config.yaml
num_hidden_layers: 13
hidden_size: 128
num_attention_heads: 2
num_key_value_heads: 2
head_dim: 64
intermediate_size: 320
vocab_size: 5950
hidden_act: "swiglu"
norm: "rmsnorm"
norm_place: "pre"
norm_eps: 1e-05
positions: "rope"
rope_theta: 10000.0
rope_fraction: 1.0
qk_norm: false
attn_scale: 0.125
bias: "none"
tie_word_embeddings: false
parallel_block: false
init: "trunc"
init_std_qkv: 0.0506
init_std_o: 0.0628
init_std_up: 0.0724
init_std_down: 0.0724
optimizer: "soap_variant"
learning_rate: 0.0101
weight_decay: 0.0
lr_head: 0.00822
max_grad_norm: 2.0
warmup_steps: 200
schedule: "wsd"
decay_fraction: 1.0
decay_shape: "linear"
final_lr_fraction: 0.0
batch_tokens: 65536
max_seq_len: 512
doc_mask: true
train_tokens: 140300000
max_steps: 2141
dataset: "wikipedia_en"
Each number is 128 + 32 x the weight over the matrix's rms, rounded and kept within 0 to 255. Layers, rows and columns count from 0.

# layer 6 attention key, 128x128, rms 0.0505, rows 46-81, columns 0-31
[[141 113  84 153 116 107 103 176 187 190 211 120 103  40 122 102  99 118  86 134 116 124 142 139 131 142  81 141 116 174 145 102]
 [128 125 111 142 181 134 127 122 198 192 129 136 136 168 139 125 120 142 141 137 155 121 133 137 186  93 116 115 160 125  89 103]
 [ 93 161  93 122 146 111 154 149 165 140 132 118 143 128 121  79 119 167 126 171  99 133 115 123 160 203 100 133 104 187  95  85]
 [104 115  93  89 135 143 154  85 134 146 131 142 139  76 164 131  76 160 105 101 110 129  94 112 114 115 122 177 151 147 126 147]
 [119 189 155  76 149 124 163 158 135 133 162 129 116 143 118 116 106  94 129 123  98 158 175 119  44  89 131 181 196 110  96 215]
 [175 178 103 116  98 102 169 108 137 155 109 110 149 144 126 188  98  72 171 148 100 135 132 103 111  89  76 107 118 127 154 117]
 [102 118 164 134 124 118 175 115 147 151 180 171 122 151 135 107 149 110 103 117 132 144 121 136 197 144 106 153 156 124 123 150]
 [134  78 127  59 189 110 140  80 106 164 152 141 128 103 149 130 151 108 134 103 123  93  96 113 160 127 129 176  84 144  84 123]
 [104 170 172 126 132 127 109 145 115 129 127 131 104 117 110  85 147 141 147 144 107 129 152 141 149 123 142 177 154  90 106 131]
 [131 153 145  80 160 161 160  33 134 171 118 150 177 114 157 139 139 146 134 122 128 134 138 157 148 120 122 159 165 184  96  94]
 [157 142 139 116 125 133 140 150 144 136 110 148 143 135 139 143 127 113  98 137  99 150 159 120 128 139 112  84 138  53 129 160]
 [161 171 168 145 152 134 150 140  90 124 163 139 147 133 138 174 166  68  92 103 124 139 159 135  53 102  94  80  73  90 107 139]
 [120  81 139 143 165 102  92 167 115 165 160  66 143 106 130 154 151 177 115 111 122 131 127 140 156 131 128 149 138 135  95 150]
 [107 142 112 144 110 145 165 135 121 120 121  90 114 144 152 160  94 123 133 120 128 137 164 103 143  83 141 140  94 102 118 135]
 [100 177 116 107  92 134 161  91 133 101 159 121 102  81 134 135 174 104  88 193 140 146 107  91 153  66 108 161 110 163 126 192]
 [ 79 124 142 138  95  57  79 110 129 120 198  72 128 140 129 114 101  95  97 137 127 139 129 122  93 134 114 100 130  76 143 142]
 [124  81 132  86  99 110 181 125 149 110 105 102 112 160  81 164 127 168  89 114  95 122 130 129 124 115 145 127 136 141 109  60]
 [131 153 122  87 126 188 144 126 159 109  97 134  98 161 153 123 152 143 122 164 130 142 148 161 122 100 120  58 138 105 150 174]
 [156  77 172 118 117 110  73  96 144 132 134 144 108 105  91 128 140 103 176 109 163 118 128 113 132 144 157 113 145 146 156 137]
 [144 137  42 100  97 150 135 104 128 150 187  96  97 107 135  91  89 106 154  77 117 117 133 132 123  86 108 131 153 112 118  81]
 [156  81 122 139 184  97 123  72 117 117 141 130 156 141 127 113 127 150 143 110 135 120 109 118 150 150 123 103 117 168 125 131]
 [106 131 163  99 121 142  58 143 209 201 131 157  97  74 133 137 127 110 181 103 146  95 110 134 151 120  85 161 121  86 120 141]
 [111 154 145  81 122 117 140 177 101  67 125 161 154 148 122 143 106 115 137 122 133 118 130 167 146 189 104 155  91  76 153 152]
 [111  81 145 124 121 189 105 133 147 158 133 119 115  88 151 102 115 104 159 119 165 123 103 121 118 166 164 150 205 124 132  88]
 [ 91 108 170 143 186  95 163 168 149 165 115 104 166 158 113 134 101 142 102 115 182  53 127 130 111 204  96 128  81 169 112 129]
 [148 114 110 168  79 133  86  10 121 123  98 175 160 107  82 130  92  78 103 154 123  77 122 150 200 107  93 109  95 115 117 136]
 [119 101 113 154 152  71 184 131 102 106 191 128 141 102 135 196 124  95 132 170 138  88 140 161 119 118 134 135  96 125 120 148]
 [ 84 104 144  94 107 154 154 140 116 147 104 129 135 139 133 124 110 124 231 174 149 136 119 108 170 165 112 201 162 102 117 124]
 [180 172 144 177 202  98  55  56 111  66 100 158 117 101 108  94  69 184  59 121 190  52 112 186 137 103 153  69 160 134 179  51]
 [114 139 129  69 237 128 158 152 100 173 154  90  88 145  81 106 145 223 211 131 125 123  70 174 151 131 153 176 117 115  72 167]
 [165 125 141  83  94 139 198  86  88 177 126 170 160 149  74 123 119 190  85  79  70 158 142 186 151 146 135  78 106 111 110 134]
 [161 134  95 121 174  95 167  51 162 111 153 140  73  81 159 118 110 171 114 128  89 108  72 159 137 143 117 113 126  90 116 209]
 [128 130  33  96  77  91 133 124 143 144  99 133  63  68 101 160 185  87 120 141 105 167 113 139 104 114 129  81 120 115 150 125]
 [120 128 106 133  82 103 133  74 134 104 149  95 174 154  99 133 164 126 135 146 181 167 132 135 108 135 121 109 133 128 133 143]
 [137 161  87 118 146 118 176  17 170 156 129 155 126  91 107 191 138 102 116 107 157 126  66  78 136 115 121  95  51 146 122 118]
 [101 141 126 172 143 110  75 144 165 104 179 152 125 167  75 105 151 131 106  83 152 113 107 120 126 138 112 132 155 175 137  83]]
# layer 6 attention query, 128x128, rms 0.0507, rows 47-82, columns 0-31
[[125 113 105  75 117 113 149  90 155 212 171 135 175 133 219 130 100 128 113 136 135 146 111 116 124 162 132  49 125 171 100 119]
 [110  88 150 115 144 147 159 141 184 137 111  92 101 141 131 134 135 169 116 173 114 139  80 131 164 105 131 133  63  80 114 122]
 [192 112 122 206 170 139 149 132 110 188 157 128  88 110 118 178 115 135 117 129 119 142 158 125 172 108 116 160  39 159 150 158]
 [100 124 133 133 134 129  93 176 132 123 169 175 155 113 131  84 129 143 156 138 111  88 118 203 141 125 111 184 140 139 173 113]
 [148 151 171 127 105 109 119 150 134  91 182 140 119  98 133 154 173  71 106 161  37 160  96 100 126 105 153 119 162  99 171 112]
 [ 96 133 109 136 138  66  96 116 101 104 161 107  66 174 146 106 130 124 179 156 122 122 135 128 176 153  94 123 107 165 120 109]
 [125 130 156 140 165 114  63 144 109 120 162 147  59  88  91 124 127 143 121 145  97 128 163 141 119 132 128 126 114 130 155 169]
 [ 85 131 154 129 120 145  73 158 131  78 161 126 107 140  87 105  92 175 145 167 130  79  82  86  60 111 119 129 176 113 128  60]
 [117  46 163 123  92  97 187 142  77 195 143 127 140 155 157 118  95  84 123 122  92 126  98 156 165  83  97  81 139 135  95 106]
 [122 114 146 148  76 198 110 118 106 160 141 144  54  95 133 109 112 172 165 106  93  75 140 140 113  95 130  52 131 169 115 122]
 [175  99 145 123  80  92  99 132 115 138 111 125 112 180 122 133 117 113 121 168 114 115 120 120  97  98  97 106  97  97  95 157]
 [132 132 111 132 142 153 112 141 119 152 131 121 170 105 136 109 137 127 138 135 138  99 113 118 151 108 111 126 118 180 121  98]
 [120 153 125  88 101 127 124 141 111 130 142 108 119 104  88 120 133 112 118 160 115 169 124 106 135 144 151 129 104  83 125 122]
 [145 155  90  89 163 125 140 113 124  93 134  99 133 140  65 174 117 134 165 165 113  90 128 157  93 130 136 160  85 148 138 125]
 [102  79 139 163  84  93  86  35 134 145 200  81 136 125 150 133 156  63 113 137 139 154  76  85 111 143 107 167  96 121 105 100]
 [ 94 122 149 118 129 149 108 127 130 161 138 148 120 119 118 126 138 122  99 150 153 141 118 118 126 165 144 116 115  93  82 123]
 [182 163 109  73 106  58 113 101 156  71  70 104 160 112 110 112 140 101 120 156  87 141 128 127  82 154 154 137 146  85 158 142]
 [181 138  86 128 115 115 132  95 106 125  88 115 158 125 154 108  99 114  77 132 100  97 132 106 116 114 108 121 167 143 148 106]
 [150  95 146 111 119 112 104 124  85 116 166 104 124 127 107 142 122 150 178 119  93 148 153 131 148  80 117 115 130 106 156 177]
 [155 147 135 171 154 120 109 124 116 117 140 113 102  67 143 115 144 152 123  91 117 142 157 100  75 100 158 110 126 179 141 100]
 [129 136  57 131 159 138 130 127 152 180 140 124 143 155 106 145 112 178 162 169  79 115 107 164 132 140 140 129 138 121 148 153]
 [ 95 144 126 128 134  99  72 120 112 127 101 107 100 173 177 103  79 175 131 129 187 184 119 149 138 128 120 174 115 123 107 108]
 [157 132 164 157 152  55 146  84 132 194 108 135 152 146 104  84 113 121 176 152 153 131 156 139 133 120 129 154 128 200 150 110]
 [ 91 142 151 137 101 137 152 108  95 132 126 139 117 163 188 110  71 136 164 118 161 159 134 152  54  93 144 176 167 165 100 156]
 [123 128  87  87 165  90 166 200  98 138 119 181 184 139 180 172  78 143  96 183 119 158 122 162 176  64 140 125 177 108 181 119]
 [123 108 141 111 162  90 151 160  73 125 139  90 147 155 145 127 120 145 202 172 127 128 134 110 128 166 142 159 125  59 137 166]
 [155 147 148 127 103 137 143 113 145 136 107 118 110 161 178 111 108  30 111 170  71  95 165 145 101 114 106 118 182 140 148 121]
 [106 125 156 139 125 153 120  96 127  76 100 224  93  35  94 163  76 197  92 127 154  95 163 136 130 136 201 130  75 177 111 104]
 [ 80  99 126 167 116  89 142  96 154 141 158 138 131 140 154  80  89 125 167 124 194 125  73 149 121  98 159 146  65  85 188 145]
 [111 177  81 154  86 173 170 124 122 129 170 184 149  40 132 113 116 144 170 127  69 153 131 157 160 131  96 103 127 113 102 148]
 [143 156 123 121 135 122 167 149 148 193  68 186 108 164 136 155 126 114 143 133  84 141 145  92  97  81 159 146 126 119 129 147]
 [ 60 150 121  93 152 169 116 200 131 130 117 113  96 166  64 118 135 113 153  93 136 142  84  80 182 156  99 156 118  78  90 158]
 [108 166  98 121  86 187 176  81 128  93 135  95  57 108 124 181  81  85 133 120 180 171 163 108 133 163 160 100 145 113 166 157]
 [198 164 125 112 123 109  70 106 151 143 115 144 174 196 164 126 126 162 116 112 147 131  79 158  94 104 112  77 140 183 103 120]
 [ 67  86 114  89  98 119 112 157 159  65 128 148 131 161 119 135 151 130 144 165 122 155 123  97 137 196 158 106 134 168  79 132]
 [190  72 111 162  76 141 168  88 127 167 106 124 128  98 156 156 123  96 139 155 162 138 138  99 157 135 141 172 132 144 167  76]]
# layer 6 attention value, 128x128, rms 0.0505, rows 0-63, columns 0-31
[[145 128 119 108 133  88 151 150 113 102 135 117 100 105 167 110 165 131 170  92  64 151  92  91 122 101  91 118 174 111 134 132]
 [132  97 124 176 105  98 159 113 180 146 148 118 134 110  49 128 153 125 116 104 147  66 152 154 137 114 177 151 129 133 164 176]
 [115 168 164  77 143  90 113 116 151 141  55 147 118 124 152 134 107 108 127 159 121 137 111 165 158 158 130 107 156 171 121 155]
 [117  85 155 135 171  86  91 146  82 159 101 128  67 114  88 101 139 172 161  99 134 135  93 124  74 140 105 101 160  92 112 112]
 [ 82 138 151 121  93 116 121 124 180 116 132 130 108  88  99 137  80 108 110 196 128 131 140 157 138 140 118 114 146 131 102 118]
 [133 126 141  98 146 142 109  94 105 112 156 119  88 118 185  89  80 118 125 178  89  98 160 167 119  99 137 190  62 196 121  99]
 [ 78 137 124 123 129 126  67 145 168 124 158 155 108 117 111 126 168  85 100 146 147 104  49 188 113 163  67 114 115  83  96 154]
 [146  63  69 148 136 176 102 142 128 128 175 145 107 148  85 120  97 133 151 145 134 145 106  75 163  90 133 103  66 120 125 149]
 [112 135  90 116  76  77 106 122 110 113 123 144 140 116 106  97  87 103 117 117 173  90 143  88  97  95 172 142 109 144 115 113]
 [ 71  95 139 117 116 112 174 133 153 150 160 149  75 115 120 149 164 120 138 106 118 112  93  79  97 140 157 148 146 160 139 122]
 [137 106 110  82 128 159 138  95 108 157 150 125 165 112 149 124 116  88  91 124 125 129 126 165  97 109 160 124 133 143 115  95]
 [119 150 146 166 142 126  87  93  89 106  74 141 108 159 129 177 127 131 170 123 104 144 188 152 147  91 202  50  64  76 118 105]
 [120 173 125 115  96 115 122 105 163 107 126  90 131 136 138 135 106  98 118 144  87 124  90  69 130 123 107  89 126 159  89 117]
 [125  84  99 101 147  85 173 140 116 117 117 107 108 166  94  78 216 111 170 109 172 147 110 128  52 120 136 102 140  95 109 172]
 [127 181 165 124  89 177 129 107 103 110  40 114 147 139  49 131 153 121 120  70  78 164 120 120 167 106 133  93 136 153 138 144]
 [193 140 133 153 118 126 135 175 102 107 198 135 143 146 146 120 126 173 124 132 116  81 171  95 122 133 158 146  80 118 125 106]
 [112 190 141 102 101 118 109 146 131 102  68 156 110 152 100 106 120 130 133 129 108 142 127 163 141 146 163  96 101 156 153 125]
 [135  78 171 114 141  97 153  67  58 136 117 155  74  80 131  71 144 160 109 156 128 112 155  36 111 120 142 129 132 101 139 147]
 [117 124  75 121 133 131 111 112 111 150  84 125 148 165 106 104 112 148 147 115  89 122 139 213 111 102 125 116 151 125 121 124]
 [134 124 142 107 146 160 136 169  99 167 170 141  76 108 136 166  88 230 146  55 131 129 124 120 116 106 138 142 116  96 169 120]
 [118 157 104 109 107 115 107 122 203  80 143  86 142 113 141  70 112 125 114 190 110 110 131 114 175 143 136 134 166 126 116 158]
 [ 87  81 166 106  76 125 141 147 108 144 154 139 153 101 138 113 125  75 117 140 116 107 114 148 107 106 115 124  76 113 118  54]
 [153 182 135 106  80  90  92  88  94 188 162 140 128 178 187 146 151 141 118 151 124 151 105  83 159 131 140 185 134 114 116 127]
 [ 61 124  82 146 121 176 122 149 113  51 174 139 109 216 191 149  73 107  84 106 150 154 134 148  96 124  75  69 123 145 121 134]
 [138  89 123 103 113 147 111 190 128 120 118  70 157 118  98 104  80 150 100 124 146 140 105 119  71 186  81 163 101 122 164 108]
 [109  91 153 150 161 129 134 128 121 122 119 156 125 164 133 177 158  97 143 132 124 127  81  88 133 154 162 104 123 112 139 156]
 [178  99  99 110 147  80 115 140  91 127 162 138 122 137 158 135 162 152 105  97 179  68 132 146 139 108 108 109 116  73 130 160]
 [112 144 132 162 191 103 133 143  92 142  90  78  87 150  79 145 120 137 154 127  87 151 128 116 108 174 146 124 143 181 131 143]
 [105 131 101  90 162  69 131 118 117 170 146 113 120  85 138 148 144 100 102 153 137 108 107 167  92 179  82 159  98 135 106 137]
 [177 104 169  74 145 175 138 167 222 141 141 152 120  85 145  94 112 160 141 156 136 112 124 106 161  84 150 108  82 107 128 111]
 [151 109 171 101 144 135 158 107 118 109 171 106 124 105 121  78  88 127  63 120 152 183 143 153 168 150 107 106 123 143 150 128]
 [ 98  99  97 161 117  93 129 145 143 136 205 155 124 105 107 141 111  44 109 142 147 182 136 174 132 107  77 112 167 121  73 140]
 [127 129 134 167 172 166 181 107 125 134  98  96 133 164  82  97 134  86 140  93 121 104 142  60 147 124 121 149  94  93 154  93]
 [165  87 134 139 108 117  86 119 135 135 141 137 154 187 158 102 136 111  91 223  90 144 125  88  90 128 124 141  97 152 131  89]
 [125 142  89 169 136 146 125 111  66 137 157 159 121  80 135 130 130  78 110 189 151 115  96 152 144 105  92  73  94 142 105  92]
 [143 138 222 111 192 107  91 122 128  99 149 132 133 117 146 135 110  90 112 133 118 102 155 188 122  64 222 146 143 117 133 149]
 [130  89 104 113 111 152 125 117 108 127 122 126 173 185 158  81  62 138 120 125 102 160 122 168 146 159 103 122 106 128 105 109]
 [142 116 143 147 126 105 116 121 113 143 110 120 105 115 111 170 198 104 120 123 124 113  99 128 184 143 137  97  82 123 128 122]
 [130 129  91 138 115 110 147  85 130 148 123 115 136 127  88  94 148  60  86 104 124 152  89 113 108 176 145 119 158 142 130 199]
 [154 145 134  29 131 140 169  69  96  92 147 125 136 111  33 155 110  75 118 136 224 114 128 158 126 126 150 118  82 159 126 162]
 [123 111 132 151 124 127 144  90 122 177 170 123 107  92 122 137 120 124 153 150  81 168  94 121 131 163 178  64 117  95 124 134]
 [142 144 191 164 191 157 151 126 100 157 119 134 102 117 121 133 218 125  71  57 115 129 175   5  84 122 159 127 154 161  85 101]
 [170 120 118  78 155 114 106 132 145  84 146 139 105 136  77 142  40 153 151 120 104 102 138 165 130 125  99 122 101 102 127  61]
 [ 87 114 181 161 125 142 153 138  89  89 101 121 122 128  54 128 124 131  72 116 122 108 144 120  55 148  76 146 141  98 151 193]
 [ 68  86 154 148 156 103 180 160 131 144 127  92 125 104 168 140 151 165 136 114 147 143 141 141 155 112 118 135 158 116 178 136]
 [164 126 152 145 119  81 133 108 136 167 118  99 122  88 153 126 109 180 139  96 113 150 151 143  73 160 108 131 158  98 166 151]
 [151  91 107 127 108 165 119 104 104 123 134 102 140 149  80 109 114 127  80 135 116  65 203 110 120 178 134 179 167 113 149 138]
 [133 144 125 189 115 119 156 175 114 195 153 119  89 133 176 132 107 136 171 127 127 118 124 145 153 168 100 113  96 141  90  96]
 [135 110 139 128 151  85 165 147 105  97 150 159 172 143 130  88 116  95 189 134 100  94 173 176 122  94  98  92 146 123 149 104]
 [124 145 139 152 115 101 145  99 182 163 189 136 122 133 116 131 161  95 112 167 120 128 161 101 181 151  85 175 133 126  90 161]
 [ 93 129  91 115 135 114 145  83  63 116 167  76 119 133 147 101 174 120 146  73 116 155  96 108  96 143 118  98  90 165 109  85]
 [123 128 145 137 145 125 131 123 146 149 111 163 118 160  98 125 127 165  86  98  96 139 150 151 165 127 131 183 157 167 168 163]
 [140 137  99 103 102 203 105 100 123 108  68  99 122 127 146  91  66 154 173 129 150 147 145 113 104 158 126 145 185  71 180 133]
 [114  99 136 110 110 113 207 146 155 171 112 119 147 127 115  78 109 150 112 174 169 107 109 112 158 163 111 177 132 167 117 144]
 [142 160 136 147 100  88 190 110 121  93 126 141 104 154 111 109 133 142 117 137 127  99 167 183 122 101 119 114 153 146 146  97]
 [120 126 156 149 100 117 139 114 191  98 146 182 139 127  95  70 124 149 153 153 184 136 113 152  86 130 166 187 162 173 145 138]
 [144 112  96 100 135 190 100  94 132 105 154 163 130  71 136 142 123 131 137 108 137 155 142 110  92 156  89 132 162 117 105 136]
 [127 146 145  85  89 133 132 176 134 191 142 132 126  85  97 116 110 158 159 161  64 139 168 126 115 128 140 120  98  97 143 104]
 [146 174 144 117 109 150 150 143 100 145 129 188 129 115 112 121 151  97  75 160 133 123 118 163  51 107 111 143 206 150  80 104]
 [105 159 143 144 138  87  75 113 125 131 123  69  82 110 173 140 136  73 107 137 103 154 125 117  89 151 113 163 189 122 159 120]
 [171 145  89 185 144  93 133 107  85  70 160 166 196 160 158 123 109 159 112 136  98 168 137 106  94 130 127 174 121 113 104 159]
 [127 132  90  75  97  80 109  98 150 139 123 152 139 157 119  83 174 129  71 191 189 100 126 100 148 104 209 182 136 145 105 125]
 [ 57 110 121 136 118 138  86  93 112 148 122 140 147  91 111 126 162 145 139  77 145 100 155 149  90  50 131 111 111 119 134 172]
 [130 135  81 197 112 126  78 151 119 134 146 139 134 117 154 152 140 111 128 151 103 139 131  89 124 115 123 100 123 127 139 178]]
# layer 6 attention output (transposed), 128x128, rms 0.0627, rows 0-63, columns 0-31
[[123 144 155 135 172 107  87  62 111  88 166 153 153 153  74 167  88  97 120 155 122 112 113 206 111 139 106 102  99 147 177  94]
 [111 119 146 163  94 131 107 155 123 161 153 136 107 120 207 176 146 113 117 179  81 116 120 135 138 167 106 169 136 136 133 103]
 [112 115  82  93 103 163 159 138 165 120 105  82  95  99 127 152 126 102  95 137 126 109 138 129 107 173 131  93 159 116 102  83]
 [120 169 151 106 117 120 111 112 119 120 146 122 139 143  98 144 115 147 207 115 104  91 132 158 111 121 163 159 122 105 146 103]
 [132  69 110 137 121 152 139 146 148 126 100 187  68 121 156 118 127 143 154 122 131 123  98  98 118 162 142 170 118 154 116 142]
 [126 138 102 153 156 119 128 106  73 116 123 106 125 132 158 213 123 166 135 134 170 150 170 159 119 137 108  96 149 109 181 112]
 [147 126 141 122  43 107 163  79 111  98  98 145 156  54 127  89 168 148 114 118 194 133 182 128 127 164 119 137  91 107  99 180]
 [168 211 153 148 115  91 151 106 141 129 101 129 120 154 174  96 160 160  84 150  75 137 167 170 148 178 112 163 140  64 169 133]
 [129 114 107 148 123 165 133  93  47 182  80 171 159 114 104  90 153 131 109 153 120 148  89  78 183 128 160 123  62 106 147 150]
 [ 88  69  85 130  96 134 118  95 123 133 101 151 156 107 153 157  89 118 159 106  99 123  86 131 117 130 119 126  89 109  73 126]
 [129 144 109 112 111 125 153 116 134 105 153 123 166 134  77  94 134 136 130 148 114 127 118 137 114 167 107 120 158 170 182 168]
 [112 111 139  99  99  85 145 142 125 133  64 118 145 137 158 113 163 178 149  76 165  81 155 140 165 174 157 132 116 142 142 128]
 [177  68 130 156 107 127 158 138 129 169 131 149 137  98 152 155 195 132 121  53 154 126  99 141  75 101 118 154 108 133 138  79]
 [101 133 178  97  51 153 144 126 171 190 124 138 159  63 146 180  63 101 144 144  52 113 107 120 122 192 138 170 120 177  78 161]
 [ 68 105 135 130 110 134 108 141 133 134 144 128 128 101  60 101 102 124 133 140 121  76 140 156 108 155 150 126 150  66 107 114]
 [161 127  96 185 113 135 108 144 170  95 147  76 178  76 117 127 147 111  97 139 129 113 139 109 118  72  97 141 127 140 162 123]
 [109 130 139  96 144 183 113 149 146 150 148 185 145 125 153 169  97 165 133 104 183 130 123  83 139 152 124 139 108 121 137 100]
 [134 151 106 128 125  99 117 135 140 152 174 142 138 145 142 179 123 198 124 140 127  89  96 142  83 112 115 106  86 186 139 146]
 [109 113 136 144  67  97 131  86 143  82 171  94  62 133 104 135 111 165 173 130  91 139  99 159  91 168 118 171 134 160 152 133]
 [169  98 107 102 146  95 124 117 116 135 107  81 159 122 118 177 158  93  91 107 102  83 119 185 124  95 150  99 130 126  69 156]
 [159 178 174 140 189 120 112 111 148  88 128 130  65 116 153 178 128 173 171  73 143 162  65  86 142 105 126 118 175 151 132 126]
 [151 110  90 143 185 170 111 120 139 177 103 167 141 139 138 149 145 144 131 122 179 119 133 119 108  98 137 172 147 130 100 158]
 [136 151 157 149 187  88 113  90 140 122  84 161  81 108 142  35 106 116  88 104 114  98 167 130 113  80 132 112 175 187  96 182]
 [142 193 102 128 122 133 152 113 124 182  82 141 108 167  99  91  89 166 151  83 174  69 112  69 133 193 144 115 120 137 107 125]
 [128 111 181 161 184 117 143 170 191 128 129 182 153 153 129 202  88  99  93 129 103 130 101 135 164 120 125 135 159 147 125 102]
 [151 178 101 155 139 113 140 143 186 142 143 116 133 134 119  71 129 132 127 150 154 109 167 133 121 189 100 114  96 131 114 123]
 [143 127 159 144 120 101 151 131 140 131 122 152 148 129 150 121 130 124  88 160 159 140 147 120 170 109  81  78  89 146 126 135]
 [ 96 138 164  67  89 134 107 137 170 183 133 127 132 138  87 184 184  98 199  66 164  90 105 163 115 146 144 143 131  78 133 101]
 [101 116 161 145 167 148 136 100 147 137 194 131 178 148 158  75 162 160 171  98 114 122  72 151 109 116 152 128 162 118 149  96]
 [197 138 189 141 161  46 111 130  82  94 165  56  85 153 129 158 109 136 163 182 116 107 135 142  94  92 105 192 154 128 147 115]
 [162 122 125 153  91  72 145 148 110 127  54 134 148 104 183 133 141  80 137 119 142 110 128  97 107 123 167 136 133 144  87 147]
 [161 135 181 102  67 107 123 135 155  89 113 159 120 210 106 141 178 194  99 156  77  94 148 103 100 160 134 120  85 145 141 148]
 [107 159 109 147 149 126 130 152 115 166 160 107 119 116 152 120  82 133 208 156 120 106 106 188 104 111 144 185 143 108 171 139]
 [186 153 145 132 199 111  77 128 104 124 131 143 156 128 126 152 133 126 156 131 161 152  82 102 138  88 123 135 178 167 180 110]
 [112 120 148 164 156 140  92 155 141 142 187 125 151 205 110 135 117 148 103 115 149 152 142 132 103 151 139 132 120 121 106  93]
 [ 85 137  87 114  87 140 171 116  92 113 154 119 130 134 137 144 140 102 153 127 130 207  86 127 100 158 133 174 148 112 105 150]
 [125 116  88 158 101 118 171 102 146  95 112 113 104 113 102 114 101 107 139 132 155 119 180 137 142 125 120 122 158 117 164 162]
 [123 168 114 142 156 104  67 152 156 112 146 125 126 141 150 110 161 142 184 143 155 144 129 187 162  89  97 133 106 100  99 132]
 [ 91 163 148 105  99 174 206 145 123  97  65  86 122  85 110 135 146 122 167 135 113 151  87 126 111  94 169 122 123 107 106 105]
 [ 96 139 136 173 124  98 134 108  87 145 104 156 154 112 120 128 116 115 114 136 113  77 136 101 143 160 111  99 114 175 144 139]
 [129  95  55 101 102  86 120  85 169 102  95  99 121 171 121 107 186 123 156 130 101 167 158 150  87 156 167 152 185 169 110 141]
 [ 66 139 108 173  84 141 132 122 125 107 160 103 160  89 134 118 160  84 144 136 122  94  77 184 138 102 160 117 112 151 117 148]
 [119 122 124 143 146  45 186  60 101 122 136  90 122 139 143 157 100 164 185 154 119 154 102 139 127 125 135 194 110 125 137 136]
 [ 69 110  98 126 118 215 142 141 159 163 155 174 128  66 166 158 111 169 110  78 149 123 154 172 164 156 149 134 150 107 108 121]
 [189 139  81 114 138 145 135 124 153 106 144 104 148  93 164 147 147 194 159 140 128 138 102 125  95 136 126 152 171 135  86 168]
 [158 130 162 110 180 101 169 143 164 108 154 157 121 207 145 193 127 104 178 137 124  55 116 159 133  71 142  98 131 124 135 128]
 [117  90  72 122 152 143  59 177 156 164 125 136 115 122 133 115 132 156 143 155 121 170 116 111 162  97 124 115 126 132 174 144]
 [166 161 142  76 139 138  75 105 214 105 115 145 132 116 112 121 113 102 125 147  97 126  93 139 182 101 156 158 109 146 142 115]
 [164 159 106 135  98 134 149 157 142  80 141 166 129 163 118 159 128 109 130 145 153 163 226  96 134  98 145 180  73 104 154 136]
 [132 118 145 140 157 111  89 124 125 170 115 161 118 108 159  70  78 162 110 118 110 129  43 120  86  93 115 147 130  79 132 126]
 [150  89 132 148 150 152  95  92 175 123  81 124 148 107 155 110 224 104 143 135 121 144 133 157 137 139 183 126 125 121 125 161]
 [ 94 120  81 124 160 128 184  93 140 105  87 149  71 124 204 155 148 140 105 142 131  92 161 176  69 101 147  65 165  79 142  81]
 [104 128 144 149 124 113 147 105 147 116 142 148  69 113 149 133 137 119 100  80 140 136  68 110 159 106  91 158 120 130 121 146]
 [139 121 109 136 110 153  44 107 122 164 210 150 121 119 160 120  57 149 144  99 157 111 111  95 140  69 140 101 136 173  84 142]
 [ 90 166 136  88 124 187 151 141  93 136 106 145 150 121 135 150  84 127 146 192 129 164 102 126  48 140 137 179 128 161 100 121]
 [159 117 117 145 151 153 106 135 114 169 108 137  49  97 158 160  96 118 143 136  95 137 132 154 109  93 132 145 134 165 117 143]
 [157 137 175  97 156  49 145 132  87 126 100 118 115 122  73 140 145 100 135 152  96  99  99 128  99 115 131 130 121 164 134 135]
 [126 113 162 149 164 117 144 129 160  77 114 154 113 124 158 150  68 122 133 123 158 171 113  48  93 133 136 166 121 122 156 128]
 [ 58 117 120 111 117 164 135 114 127 162 196  83  91 130 116 180 101 112 136 144 136 172 139 108  90 125 129 115  84 170 115 123]
 [189 105 165  48 154 175 160 115 103  98 114 148  73 106  79 157 152  71 109 114  83 112  88 140 137 119 164  86  87 111  94 120]
 [134 133 133 184  99 127 172 125 100  93  87 133 150 125 129 113 113 139 116 108 129 143 159 141 126  88 105  82  93 153 133 138]
 [ 97 113  83 116 116 158  90 107  82 152 128  83  95  80 100 122  93 171  77 154  87 123 115 159 118 181  73 161 155 185  99 139]
 [146  86 127 154  95 147 120 193 162 124 109 126 149 152 113 131  84 128 110 118 106 161 127 159 128 149 103 107 123  58 117 151]
 [115 152 129  83 168 155 127 131 114  98 130 130 146 116 101 102 122 105  89 116 153 135 168 115 156 166 107 160 141 132 171  80]]